Each number is 500 + 25 x the weight over the matrix's rms, rounded and kept within 0 to 999. Layers, rows and columns count from 0. Numbers have three digits each.

# up: layer 4 MLP up, 1216x448, rms 0.135, rows 267-333, columns 384-447
# down: layer 4 MLP down (transposed), 1216x448, rms 0.0462, rows 267-333, columns 384-447
# gate: layer 4 MLP gate, 1216x448, rms 0.129, rows 268-333, columns 384-447
up267:485536500447454506530523522481485492500433490489497515518500487484505523514514498484488520478507530477496479464473512459476524477519498511556532533507525476470533528497504487521495500494513505
down267:478507535516463506518505501505504516461498507502509548516474489494488537504492573440488471486494493488465475460481509548504520495496536492535530487521508498478493538524466505511508517490491501
gate268:477493489471507463484483548517491512485478546491523536492505505507477443495500536488485481468506546484495494462475505496504512453471510495533484462523530497466511529523504529532517517515506508
up268:501494544493551460485477505477506489516476480509458476457457473525446506461507513525482532536469474556470464493511521516501458442525454556511486505512520509465532540471499480496528542501501505
down268:518494478532487564514475486507489499487509488555477495490530555521500511477497469496543479488556520489486498504505478509498544493475488505504525497453461521493503489524484532501493520507485486
gate269:526511484553499498509569557530504458489463504488521468516472563503493513521483483525484512509500497558513540492480456538517503483488489459510554490474444499488477525478512536469532496518455491
up269:520505519523506473505529529512500506475495409531494489527492519495545495498494514492502504515502504530474489519494510532491482460513507485498508508490472470501482502485504503459500530486491476
down269:472501484439473500506466487466493520496508507549492547486493456497509517480481518479538492465515515437467473515529522526482520506530507532508448512517531498508532481519485461501481505498504509
gate270:549515497464489546483435481489501474496501483515485529482478439523511492498523501485518515478505528493480556494503507519517517517494480509524475457487527530479483515462547519453468488443449498
up270:448494501529507492500542491487462523493505541520476507521547540489482498479474555500498527491477527484518487517510467466495507483491472532509490540519481508519487480509468518514538537488544513
down270:535527473463506520500497479496505507493501497490494505454497485499492477479501537500503544492477522480511518452502490507500495501515442539482494492485482521512482517480536542480524505465552497
gate271:510496478506487538477547482502565479488475491522523498517491498449489505520496504515458471487501501518485468477497495477486504490509438521532476463467500517486510515476475502555514481469428460
up271:498534507520491489510491541495477535487501491481478491490514502536528496476511500499521490480517525505526526525514487484495503490470499500519507501513503531532520509511518514482489477524526523
down271:507489512513494541471516466498525473473498486495518485529487500479492491487481502544468470491503517540491495469500498502487515502510461495523470476493524545497494534512488505552504474475461468
gate272:481458495484448501478510498562472507503505467530518557453481520496473484503559520484493513457476542480498531479468525512498473491472482456509486516475508522454516512533520545462487519488532494
up272:525504488525491468462517517455571539512509515449533503496531501553567498455508542459525513514518476482493538517551525480529504552488526480482519463513497516502497485551518441562519554510547455
down272:500463506505477504536458525483489529564473502479492498495517511543502515492526496494510515565478488529508547505497509543488477498504491499494526483528541506482500495495503517467546525495495530
gate273:536455507517472494536513491516527518524477523556451485518487494492472526477510500503491488480500510489505493499522509477494518556443478502505512528515481462522440508508512485501524490501468506
up273:477514494484521487513501530496471494486478525504528489493510496501503495502507507495447506521499505476482472528489518500512457505520531497515493511530521493513472502511516497517488520510474525
down273:503463495471497510491495513489479469499486505531503511493529468530488525490505466525503536501519517481492503514507512506535458554552510525491479469509503511533467472507477494527504495479496516
gate274:490520455471483526493483505513493510493500494542549494504488505482468513508519484480530498529507489493485493489506531508481519471519474526496482510523524474512502505504487510494513440491510519
up274:511533531495488469558521508511480482505560522498507548478489491567482495522485510507516495497490486509506493499497512495521491521516464508539480474478520545518517518462516481476445515492499505
down274:482484465495486531486501478505529517484488495515509502531527507435501532491492470471508501486496494480487486525529495488471519485499540489473526526527480473477491517496498509513533463516500486
gate275:495464484536508531531558537528516443467529474496561515515521552510514527535469481521504508544502508532509485416452538486508526477487509488511496521442520559499502451550493497443487505464485459
up275:451527516491499509546456507549471482575529536516489492480496565480506454524475505495453475451476522487492507539491486516487479482501477443477446524505536505515532496516504488518502508525556510
down275:521487482503491519516518503494507448448492452497545530539483491490485493538523492505511530566495471547471507439480531477522497506478526562487555519489482526495484463515480477479480500476458466
gate276:508504481490527481507478499522521466471472531432513519518518535488507506480462478497509489519499522459489519502505529469459479531491544496494498495521499462510512517505444473512474507539521514
up276:491531470485514463542524504507498474490497493494493518510479519495490499474473468510460487531496505461509525562507471482497503470515526500475507514507489498500495492457480482480501497500495483
down276:483549504505494499580513518492518514508522472503470487498475492518472504487494498505484525477516494494467504512473434519504510494509499486503497524484511498475486454494518496474511500441471466
gate277:536471510475523483485522507460479504469495527492466474496476517513534496489493467516496491492497500518491532476492474512497526525517467537509477471492507529528518516484522541502480550500506510
up277:537481488495516488516524513488493497490488488483479518501530518496499493511467475503478484512540527490454510499502487503508529511515520499521502499498503503499508506461533518503506529508494478
down277:511469497471534512518495505540524483536479538520522519520499461535507499479472479502488526485477492444453544468508516480545472528488522502526510512485493506498448495468469482502512505497498497
gate278:518477504531522519505481489476512520527490506499533484498509511478544521501520494517568499496485519516520563498481508481487479478514512474481480544455528512492486534554541486524489523520498476
up278:468530519493482465523532512546471495467498545490499461475483484478483517474486520488449492511528501500497454495512478494532528484530514487503523460517501472506516482470472516442498476555510548
down278:490504536522531461552521522494501483455500531536490470526507482489522493511483522491506508527462521514501490465537481489518504489515476516504445482494520517491490430498495492496475513531531483
gate279:458524487489495511474498507529468485499482488530556508498472511522468512501490490541546511482497504504551554427536495506491479482473537514496506469452506500504535469521528479511456478508500555
up279:445503563529533479469536474567448496464518501520519520447527493483504549533513498525465472498479501543510546484485477517493444523479551503469549488468468469509472522567527521512480494450515531
down279:464517508508555509499498505515469517468495493561545538535489499449450507497515460524542448512551506485493479544451538525486516478520541479508494538525473500455484512488541471531525489518455450
gate280:536473485505487467490536508488549526517505464514514485486531530498561492509495531504472519459508463468489511490512513530520456470541478514503472512487494456529515543483482485510491489510483495
up280:487520500478472395455428527550503511500535481527468497486505448537526477470497457600478512441572495490558527527479443536527522561487494437448515528417485565482522481485556477456442529529524492
down280:507532513487489433431458536549485505518528505534476459533511447521512507494522480578494503490494467498533493532500476482521514524522531494440484485434495523470548477482510565472487512491542528
gate281:475509457490501509458534516481510451506526508486528467514483480515493498473474485522520535485532508491474518488550486486504530551467513499448472482486498488481521489506434507490500498489499504
up281:540482487467479509501532458510508496487443473506523504497500524469541490454470488518528483477506489531546521462532506526474485493513536484477472512512491474528516523500503521517541490513497486
down281:515492500513537500542494548481468473478489494506494503448495510499478469458562477499458511510509529528548518490484502468480488510463535530480495501487506488490503492484503498506480513481525540
gate282:505511497522483543502526490498453532467504498519506525496524496489546483472512516544545495465497491507473491476528470504476509497521473456515493479464503520508475495454495495507509508467518487
up282:494509485512541477540545508553550436457594502511510523520472533558470486550495490499464532508515454447542508443456538496530475494495497542471491496544503468506510437527482508455509507487452473
down282:509516481500521506502479520513522475487528495522464528525531540551517417517515508513471524506485513486515496471448492472519507486473537490511495519508505489501534452545515523480522453500485487
gate283:525540530523504507512501498495605497541471543512518524537517467501499506515511463550564514532505488561516532499513519462518500530478541424508513517502543504486481503505521502502555497517506511
up283:482488500538444480563520508488461479498501463504436444503481498452509491496512500474456483480501538479449445457485494514500493491520472529489508478476474513500496533542466487544468547520524503
down283:508527497544497504540538550493481508515537448500461458501556492464497508516536493482506467474490515454513462475485549544513497506558513526462499496458471498514506511542469520543499520514537463
gate284:468507503474509531488464483501458473520467507483460535473497503538534500484504508513503479481452529474497538474496505486492491518474479510523515487503496514496492465482509485471544520517486488
up284:520514541551538536463495509470520517555496495526507493509490493471510494494480539505514496473533540492521486467482455465484474504546477508478484552536486493468522492498482486517482477490496529
down284:476504475496525553498479510502513518538513490502509463503492511513507485507484518497494512478483519510519478476471490500511486477495451536508510529520489514472490474504535477506494494483502504
gate285:468534542509488506505488530545485459453476477497509495562495421565546486519469447494492522491442522559536547489500504468461531528488524443448468510527477510514463553537497467457530502519523490
up285:462534516510484461492482551541472460447482477521492521556494389546547474490474456480465531479473536534525540476503488522492532518486514523492477507501487507525494530538523476455505535518514491
down285:542455492487504497486523458479506531536516524501492508472528578444437513511540521535512491498515507435487454529475500480541483486470503505524538509495514517483523449473482522531495502460488498
gate286:473459507496483480482560512520536506455546466528517528469486530505529509453548475489483500500461479523484498438494465484499523505494525491505508495488512521534489502513529539486498485552524460
up286:506498498494553488516521512500490499484500469482515536493470478488533516469509459509521527505558463473523492496501553496502506493500514497485482541474508492535519497497503535535514509525467491
down286:521497483527551551498566510550453463552495495503512494502457504470484495500507500546494509487528539459512538498518492513493486465472511455551501504476499492475499506497510505497523527442471520
gate287:524547506510521482443527529486537527474493434500512498497536489514511517467509485519469538550488462489511503512548493469454495544483501521475510529559497478514529482478488509511478519507524522
up287:549563509500507464462525513480506502485538474483494529498459481533514511492477515543485541545496469485516530524530492486465488514516489507467496533560500494492502444517524532497475485452490530
down287:524469558498525474518522527481502489477555474493492489505498488492531477488490483509514497513496489513506508486519468513486501535504515468494476547557485491509458486500525496518493507460495507
gate288:481507480439475489481516508507495504468508520495567494500540511544462508523497480496531518480518506513504479518526488519494484471501508525521507523480516527474478493503517457491521506501490488
up288:527474522493458521475502487451494491491531500502528534498528539519535536504522498502498493531507502526507483496524545476498462477524526476455479500508487465477512506508515470517490501523474529
down288:525507496488431495483464539524522485510485473500470536506499497495505522448511506453485524450493493496525431513536475459496494462495519476516498516528523523467535518494501491550487513521478505
gate289:545445511473520496513492499507554484467516502462510470530482501482501541523470515518440490494568498510462468478516483514507510479515509501501532489524515477489482447481486476531459490506493493
up289:446509449476495554515495498474483546570508518512487524521530483530525478474505495442498522482481523490507495490499493511533488521464530516526453502487533498515498503529479557507517515496498460
down289:509525496526538469490487491498484479484479492497495518492520501490505520519511470524531444476512508498499535474486476549451520481543482517490525487475490519499498499472492445508507482461551513
gate290:440492475533504462491520478531469450520489504526542513521503532516498513512507461496493494466541503480488506445509535491473478526463539495496517511476517491491473531483455542472485454536494504
up290:578536504484534537522456530444541542480504519475477490510506450544484501481528532477533502527457521504515509551531446486519545482528480466461474475530466521500518479492561499526507490524472525
down290:491467469471526494495495488467482544560468520494505519533512484520514510517512461488519495507458508486507461511490552479464499507482512505483500486497529488511518504507508495553448472552537491
gate291:474533450518498498502529515478519536488510483509501536533470502509545525444478499448537478506488501515488492497527486513514502502469531462453484496509508537521508456463486489506527517508470497
up291:507496491524525533497545504518486509452492502485547509479505493495492498480509488454531521504528534493487516511516482513498538501459535529488449500462468477557508477515441476494531500501470491
down291:511474505502565518476500533523493501493518508500515470543497515484492531498526503504523477524485476465489497537519465534535513513463504523466539518497497483479512530503484493481519487506491498
gate292:583474530496477553476453436525519500499475504489548520499516570462499478485493485453486485495468530541525514483505552496538515485494500478523510514409496539472492510499509524484525525470493461
up292:524524511508490492486502508462522493460554541488475498501470519491438536509533524508501487502453505502527490502506470512471491524495514474470533499529507487492489510495485466514532486500501539
down292:551462481472472544495440498511446463534480450548512491487517496482526503475514439491527487487482479522525522497510521496528490527488502465490474506452492529475550506475522540483558529492540465
gate293:518503501485446471494531502485502506545509525498522541533504468527514517506491488540508499517521443507525546491512526455532496478462506476497483524517512485495538483528507506446478521527478517
up293:521489494501487492492502562499493545560497521495521520552547449540481520482493508550479476494493465546523485502490497417533478495501471471500463440545486479438515480532527500512511529535523487
down293:485508505496487554487500550503505524506420520489535542495468496476495507543514494521475440503489552530534488481485516470500456455486508447518547499557504489518484518505508445515511467498488479
gate294:498555543514493523478485495458453544483454489484491540506479558557501557492481558531529473546550556534503494500569529487483503544455470467500512490555484522521514500533491497515477513508567466
up294:464471494504496528469518539446451511498488499493519529449515519522536496476531532543498528522515516518517501532519524509488477497479494473518495515494502505531493486479484512526515476502492492
down294:511442493476497486528501510507487440489518502508510484481497471478497455502514460487466529482457441475487521528455511511504520485522516534525484519464502469535500514452518508510518508495454531
gate295:439529515491496448516505478510533498508492493498448487509518461502473500541480478548472478515491501512517495473445523487551507471462455514491543499510486476529497500490556514455527488525561497
up295:465510516510477432495513505533480479493519484505508452467529490495521458486487491529483516490533561480492533539505492484481510489480506556546536482474528507470478515564494499470483491490474544
down295:455488493521499469512494466502495487544565477511512497603526496486490474505541495468495479508499543475479529528525481511530496515505526507508490485485467545437476499479500500515482525515477517
gate296:459511530528506517511473517476514501524509492472490502528486508511521522520497499545479537562498516486501514496500493507506493493498510508533533474472502517522497491518506479526518496545459502
up296:522528494517491531494462524484485496529544501487488524521477510467536516514503501516478538522487486526506487520502462510511528498487486537505511504495508521521526498525482518526481472563471528
down296:491520463492527491491515505493474479539452513499498504485495479498544486511511504498469521521486510477458512476511488494475518506546462500498492551526482492530508517517520526499492527524501533
gate297:505487492479499493492498536485469527512487498473464473487508501483540464513492504474496497465513556509519525519467509487517484498503520475536526513494524519503510519548461485483536510503470469
up297:486493513491475495504511454490510522499501479534523486457495506493489490497509500507542494487518528505495486537524501499491538523532521467468477502499498540464482505512462478523486509428502526
down297:502472505509483488482499499504516458488488499517495531489467485496483504472530478506531472531503488480472478495543468498512483462550486490494477482512484420486514501497525491538479505481491549
gate298:532520489508528480508521489558560455494514476527467518474479493535450485495484493490477543512526511504478495516539493508507508505525520498525479483505473495467531503447462514500532481534483541
up298:510484485502449496464489497515524483502498457533508531480441485522468507523520484470481470512497490504468506529505528501506501545506507473453484509479500499491525488520477516473501468513459514
down298:439457508472467493459488465541516496516455497532519477502492486520491553513511509465474508479506511468474488527535544500541506478493533508440487479514522496521480471502483510454500479533487451
gate299:509500515486536470502500534506515482494429508504535449508506451445517499478487507507533502491479471529539493465513505464513499536505526558545505508463512481503531500474509529507513504509489491
up299:491514499512519483511483522506513503505446499515536464514492470466502504471508498523478510459485500520496471501485513480509515516491514558479520490479503473483500471507503492484498468506491484
down299:456504488499467520503489505521474480523506487502518503492497540515495503489535509476468508448493516467471466501482452465456546480484461487498503506520500510502498438501495469468535466496499517
gate300:527547483503517487490505497494511452503502521468473515506507527533481522522522519504504520516521480490506479510525489504511500533511528459460506510472509510495500459513557498455535520459487524
up300:458509479488507506496499508504518511482478498524506519553447532537509492500501507470494554500488501512493495487494495444492522484529547471491512518522496489498514444495506527464486499502542492
down300:463457491526538574523516514513530520479438485522523517506502507530512473494495462476485502495474528487495467446460535480493505472522521500544473493531474477460502485480481527507483429502530492
gate301:497518517506464500498493502513537504490478494490491509510476513532497511465549514460467499533503445463495514487495489534473493485473457524506489506552492508533484467471492496450442465466509489
up301:484469451521473522530530498519515484487515513515464429498507550411479463512534492545513506485529497450476529503501492461505467514522516434475481516475501471459515471431533480489492516452510518
down301:477499513542453517516493493524471512492544453528471477556506504506502484513546479534521494489530528489485524521536508477521522530482482483481476537524484491461485457487521497479446469522477473
gate302:479517508476515457437505534486519463486531486465497467515493480507453513472455516489487497515498488502478522473512479495492506503503481485562503522500493520516503505486527490491491501543510537
up302:510446493511482493526521462466503503513470498525525496461496497459512485546530448491514478507478514509521510486536486498525483487496497473493498467514511497516484478573474484503515479515513497
down302:455444492486504478500505473448479464498506505492503551484461468493499527485507494500497484520483519521514506452533494460487464518470498476543513461546474477495490428534488479500499519529534525
gate303:512491478495505470494539536503502509502521563499477497516502500484475520513505505510503497479498484458513503467520483478497463484471484521473496538494515507522524537462498474521477517503495504
up303:478495488504495502503482546490479469488514540506480490496519505500474502498501502493475498492470498439486503464497520466452475500492525517454476529503522490506531532471487461507503515480515536
down303:468500503507534484497485497495517545507470545501513499539503459478478518467501490484498497481527501498485480504497471525500467468467524504476473482479509513526475529444492500559453522482504502
gate304:536474484503554456448523456523494458534530491497488509505516443485466508482474495501515498487472487502500538476484525467514484472502471500497491507491505513505502530528498510458482495476494448
up304:471497467516515508492492466461505506489491514477525503500542473506486509507497465497511519504514476489491496481485465464506517496553523508482492531495513545526465507506498475515508527487453482
down304:481479481482491519439492517452527465482482499516552513476502495482526485492523495518515490499461477515485548473496530486531478514549521505518531554459481543502467508520496483480537488502498489
gate305:482484501490489486483506508511503495523451488507514494479500478495528536492470477434464497505534485491527514469480478513490541529465513505494503465507495503486536520512515502495469515473487495
up305:532515508548506516497492504508509486488528493472499505520492459478499494493500559483525548516484555503495488478507493509527460497514483466527465554506527475485491497510530487504507497519519513
down305:529465490525532496508551461528471497514495453487501514497470490510479500506500543502509481522548505522484498477481486526456474517451499482500497506510511494498501509495519516518488506496532518
gate306:521519521468533507512519508464487519485528513526514512514494494442524532496550504482469492508532496490514501475519502495531466481500497501528459509498524466539522474514533487449462563509494523
up306:500480507441502487487542503532506468487536498530504510531470519456540492507502494481464472499500471501523510464527525520534490501458506492548491546517510461505521506501517477477497532501500522
down306:462511505527439496506517508471507495503514484474501450482471508547513496470499508513507492525511480536488540499488489515547480483525541509544546505510514492551480486503529513512564512523473533
gate307:491493515498485547501506497478497494489516556498516566496485472508503491496558513495506571528493490516459551501475544501522511461468528523502450469484486531493524479513501529492517510449498543
up307:482465524462490530498480511469470555504490519469524522491486482528543506479565509490501581483489515498496523512504455496514476506521475506454454482440524489502500454528491487488542527515514523
down307:495439467517498489513499492483500524476492480485483535502519507543521461445519510505478536509513519484513508475528486489510505491513506490463485494476522481533475483509489483485505499521497509
gate308:539492480486526526489481482542450515513533488484488492468497489498474522528509495507524499460520508430528508528504541498486515495500467542474484525526519522535492470491503514468463521467511500
up308:460543517502491482497446524485546481466514522503499550550499510511509498457469503499483524515489532551494498509544494474487521481511498483512491458465512504456535535462514532468539506487452510
down308:490520471494495533468451485557518502480508498469483552479464475470486487481496491518499530497501529483514504488501515466508483508530485502486477490484487529510504526497534527467521519454511526
gate309:490504504484484509521488507538492443482521506472495514509454496517479496466535492465513501495457482483502504484514501505470522551514508506518512511499500506518519471472454476485499495520498550
up309:497461507500491521532511510499552456471512482498480531500477480504461483474486511481513519504494486482494485495536464521489496516533549533490508477454506481512482491498463516488492500490515507
down309:466498478502442484492515531513503492499517494529518503516521443483493480488476499507500499480517486511495518459501484528491506518557520550507500525522542520468483477510534494474526535522504485
gate310:476502543511518517521491517480515537514494476500495513469487485477522493511502489486500480508490518505512479516502502496538493493504505505533442503469496474477492462525518494487477505509445466
up310:481490477492519497467506478487457531494548520503444470481482466486529479505511522510521490475523489510507490473495505534503491426484524533458463497504490519466433487487472472482495505488484478
down310:496524488495517489500497531490492498512507502483479507500507496485523473469497481476514438489511524510522512516521520502538464433537496493488484496535495519486455482513432489479492505514491476
gate311:451502499471515500516522472538525513533507522488504449500503494517485492497540461492506506479502479494457513462498549522477496486536498515493517498480494522490516500515499546481505506438527476
up311:521520515516508497517500503472494498480504543525490556480509509473509488516500535502499501524476493482546528480495481471510499485478482503529500512507504492528494502524489490500481547525452493
down311:482489524472488519509497457512519519522533518526497476518500514511496503475540513489503509468505503510518508466473523484490500460506493522505516507460467527518528456528491538484486509456508485
gate312:528480528534511537480470495525481499535505546533444484484497497529493483461474482548528565552486493525474507501498520490491520455507485492469483520497491467479455495486525465470569526514531495
up312:453490515486516467466498518463508482475486493462528486510530529467501482477477492468477448475529503498508504517519502522470483497538562486549500483483492497545543507495480509536415491520488529
down312:502497533479511534499471485506458492496484514533482476527511497506526500509523500522499508540549492468502517499549492538517494488538522481512505465485486499483497479476511481525450508508513496
gate313:507511498430515497464475490493492479484536488495495459460489485512492532522459533490465482514481476482538485537525512484476478506466486488455485518498490490464514483501515522486492489486489546
up313:544544502474460546495518480484494455480517415506485516478527454491511504454510509522485514524475467514488487465514495498422548500478535563501476521464480514482501550511507474490489508454509504
down313:508502504504449517482491520493498496511498391547531535509488466498491475427496480554460501520495503542518525521498496557441498492529523543477521491498489515480529560469485508497513539466535508
gate314:507506484514509513515481527500535475488498497461517543470546472506511521502482503520475496505502492487496477478464468470525520496490566512485507488495504530491474491513510513491490515533490489
up314:496507529464470516507485527499535517551507529501474555552471499511462469495497514556473500437494496535464556512482520516521463471461514540470495510507450471482531470511533491542471468496501455
down314:494508511467532486460479483490524530539512510470455525520486524489483474511526514496509499529525512481488487540529498522503476525519503543489506476497516493511501521538517497553498524488474465
gate315:511501496462464479518506471537511543423498538477517492525519474528523477491506537473528523533517519503487498465549514463544509473504484461516487509481544515541490498500486486477490462511513450
up315:466493460521531536510520480476508479535474450483481511489520506411483484520480457516525505512504500542481478500468495545480515455469522477509516492515454509477471468501493500482514546484458509
down315:456530492460520510475484540518474466492488491514518445512510495524508474507485494521521498509540524555499488489480514462552474486525493536497487493492525519498536504513502487447460526484509462
gate316:454489532502516485490519509475487478522493529515503478500502467516510493434450494529466521521472477473520482475503488537479473499541516519539512505496515532506462475511466473510513478477461463
up316:507483489478511493499487533503525506481534492529499504473501485500517487520503521481516453507522527506487466505505496491520533488501496476517506475489471468459502500509501541510490477524506519
down316:506506506478512473516510511484514535461523525540493520525511500483462477479501491564512465518493502521508498489515503488505518498500459508503510494503512510491491488456488515506480510511504460
gate317:527499498515485498528509481514535495499525488524508467480494515477525536484505487475463520476507507516506492449524526548442540503510487456466532487500479485501527480506489505536461508492456543
up317:501462484511525498523450507463505453529511516481510525533575487553500469515472509502511502515535509486530526488488472455513457497469483518458474495506512507537514536506506488484500537507501512
down317:516462471522534547528478486469529467527485477492536495478541483517524536504502532462442507516491493506514504450504520517447521516470453502458496455524513483518511486530493497486483539471472514
gate318:473504519549485526498504471490514464489487486555556523506474439490505458476518453569488490502514510492554497501478496508491511480495544511528551552515509534480504487492514464512488499528484562
up318:516494478523482492549497504506537489454515490545514501531485515498479441501499489533426472443524482525506487494461476508547482449484514549513567499489508515529544494502519491520489508546519518
down318:507498498496485484528509488502500474470496497494532476525497542510443489506486540473477518484482458494471544479477496479543463457479515530453482467492485483518484508485469504507508480491501463
gate319:511514499507463461524498559531502459502494454495488491501536517523470492487446526498521536495506518513502471465530491498504506503494519511539508486474525552478525500534472490479497535502505479
up319:511506514527501470522505557507512510500481484518503513483510534495470507506449524502501514463495524535482458497511496509501491515503511530516502526483490536502537486523489491508477503504482477
down319:484477478516525486526529525531531498510451520496475497456485534504499485521480490500504508510503533482505461500508495490493450530522528476456452531468513491470486534464498494513502512467496491
gate320:539505509509460488542498517505526471498451470504508513501521465500504503532557502495480508465504506503492504488512482444486489512498506513530484525481489491507502516520511512517453498521534516
up320:512510432500503512493530477514466488467502526461484453485485502499514497445531502478490525502506484517511518532515475528529516458508490513516498532505510500526491458439500503495489530504506486
down320:498463528486489498511503489476514492530540532524458500464495541494500514472478510521483482531507529534523495503455492500482496508485499492487528464469498489497476511506476521474551488472472480
gate321:490538491514510500514470507492479502487534512496509503486484505491455503523523521522471537514547506546464495444506490483498470477497498499483515523493534515498550473492498507465495502524505517
up321:495500501501512544456489486513559483497521487476529501453555464483488447520507480483533439524526471506482489499468500464481504515510499504504449478569479542499495505495510468502469528464514451
down321:447493472506489492528547486471501477478480498523513494536527494469468457509489491530460486534462455480519469484503511495473532507498464487448451456543508506482455507491497504485504554500541515
gate322:490504504526473479515515520519525485478501479480513546506513506477534484477476512487454515535487548516523503505488450476491489489520511484523484527524507511542498475515479470496503511537502532
up322:484497485492488516533515520506511499461536526529502515492500490499533472526516567477502460496532518513495478502494508532448448435476488502510470504480491486504507489503508502499553491535475497
down322:500500522462503504503496489494520486503502577502500496480521482516527494470520544510492506500504490509454528515500567516475474460470489495451506482503490483484517475465517507536524476461486519
gate323:488489474476503468476495483506461507507484481487459490461533484523494499517493506486520544498511509506508475468489498521512518488470526478497566513478513484465532487521472500464486524569473514
up323:518480489478478463470496501517511520521484482512460527489500524514530519494520507499497475496498477542444508509512474505486506481471502494491531540504505476513521490522537498466501527515431496
down323:543496496491515536440436513500464545505486470488517525540526555479460498468499490514470523485506494513471542518506524522513476490492481498507473494490487503528477461477507495489489477464476478
gate324:477511534546527512513507462515496536508524513492498533488466437476515548524504476513503531501509518497522505496523495450527532450462480491511498488497489517518521487488481506506517494508522501
up324:514497511527509496529487503522510512520518507507509492465480473532488495493493486526509503510482472525530496495486477493484477436463495549455478521512491495560507489474466468503508505516480504
down324:494513474462500493465514502491522498470470506483504487536538559478498457510522543497499503496512484484474489502513507535491485555528522469514491481494535480430508520544559512528474498486525507
gate325:457483493477501488499523515520494496505517513495467428512522491529456503488508498478546499531509531502500545517514492516533490500507532546503494498463501521465514511484524515466489551516479495
up325:516480507523491516470479482485492499466531485492533526491489530492485488515542469518519481492486505540537460468477485498456510484485523446488537469517499493525504495465477523526511455519507498
down325:518534479508502491469449544452507519515494507504520577483493456472451483499528516467562493457481534533495478531499490467471497463508469485522534493507526509507514507508473557517505457498530530
gate326:534506521493489492552460482528527472473506511522482509492500482532551449460471517477483508498505494499484483515506548492491512502527475501533488467461530506485510496475524515510546459464502495
up326:456551498472428520482532509488503540550479469471455484563498519508466480550487428498500504476489485501479530492496480495498517527515466493489514524469497477523476550462541529495509484500502467
down326:485580480489484501502542523523528476509491443506476495461517495515516493460496448483511492444476497531476511498542493493484562542488459503514504494505510515514485492468509518484503474527465485
gate327:472582496456544474460499496529466467494526465483512515517524490497548550501523497550461510438504540470527527487503513538474543545513519517531573539522502490481511493463493502509523524510518522
up327:477527505472538486473502535511515482497469480526466513457473460477542508488500525568509471486541469478497507485481498498541513533490496510497528552531483480483498487475521488461496509511480513
down327:514451551536475532525512519494508527456473524492503498447472469514510495497515507470541519529521470502469498488515540447517475486505524493482471469476493504511501517466489487480493484483471470
gate328:518500514515494485494499475527495475567495528478542556499536464525476468486530447510525474541492510518502553477497522479501522544471479453443497503499510505490496518518516511521541460471430551
up328:486501482445476470486495472478490492504529520466529486481491514499471529544494515494549475511476507496498481507521510532475517507522512485517515464482507483421446519504504488504540543525503500
down328:495507452433475486547503537506486533509507511523499507476539530496496505506479495444509501526467534541496521529506492538464518472560467531498508514464535531457524455490482479452485481490479514
gate329:504500489504514502515534507491501467506514474470466473475483525481529491488529504565500499518485506508531504492434518501545495473463521453492544507497468494520525514512496518454512511503501497
up329:450501500524487484496474460515542527502486524495521514471538521477504519543537506480481492473475508505454494507498505469514491498482489515512465485533493454461511533508506540463499502504474476
down329:493502482517473480511496485471520495523474544517520529498515530491528499504541491558507496484473515517509538469453501524546524493465509461533498499502490474518536535461481493517517526512507503
gate330:477535511487521535558554486492510485508477549496513530526451524512489452523543535496474487473526550493506507506499454520461494464497506527491509524462486505510516531491499545467468515514479498
up330:510499516486462489467494489509526500505538499514537504532489522478493500546468482486520507486432526483499498523529532520515463494484514480501507501541485474483534505503502490479458483537490491
down330:477508540501516500516502509513521513485520488475475542527482472530505477480533535478501528496513482503549488473485521472496482507479539518527497507430505504501507479487520506549554513502469501
gate331:508481455488493523463476545506482492495511505500501512531509477517500477520493506476505518499475475531505501513537506516562507493521499497512490485511538539495535520498545498483468516478483506
up331:474456499522502478478473521489453486457503506509507505492500477510510473542491444471493506511496485512529445514530535508529489502506488456517468525489554530481505496484507500495497487471485498
down331:490502527472509503519496491549518511526492535484522471538509525497507498466503534486500465518527517500477499521470499513493497460447483515428496485524471474498493455503485502486489539504522491
gate332:458489493517452508494481527514543481490482532544512548481472493473509522530481501506451486482491483541515499521490471484506510494542506447534497478522497442505497524498525498512516479494499534
up332:517505520498470490501476495527536458502500506523497529526478508490514491501469516458433471475497450499541489488510490519544479502452508434510494490501497464468524496494517495532500484504503531
down332:553516497475511490528482483470474473507470497524527510510503506532499467450473510511495509471482509522531513473539517536519498480489543454481489528515529533480482497500506512497470512526512496
gate333:536474463537487497500521578539490462471514478508505505502508490527501483491490478534518483461481504513455497516505482496491483506490500461505516484480464522517501489467444521468476575526549478
up333:492504460485490566463451476473509485526516499486487476507483530506512507505497446471495560529527521490554523481516525540509516527494494501479504482474531476456488504475550544520509461463517495
down333:486490502526481493499500538554534497489507493494479496488549488496512513495496501508509498492505505485512533465485533475464475484477471480479537525548482495478491516467488504506470506487533510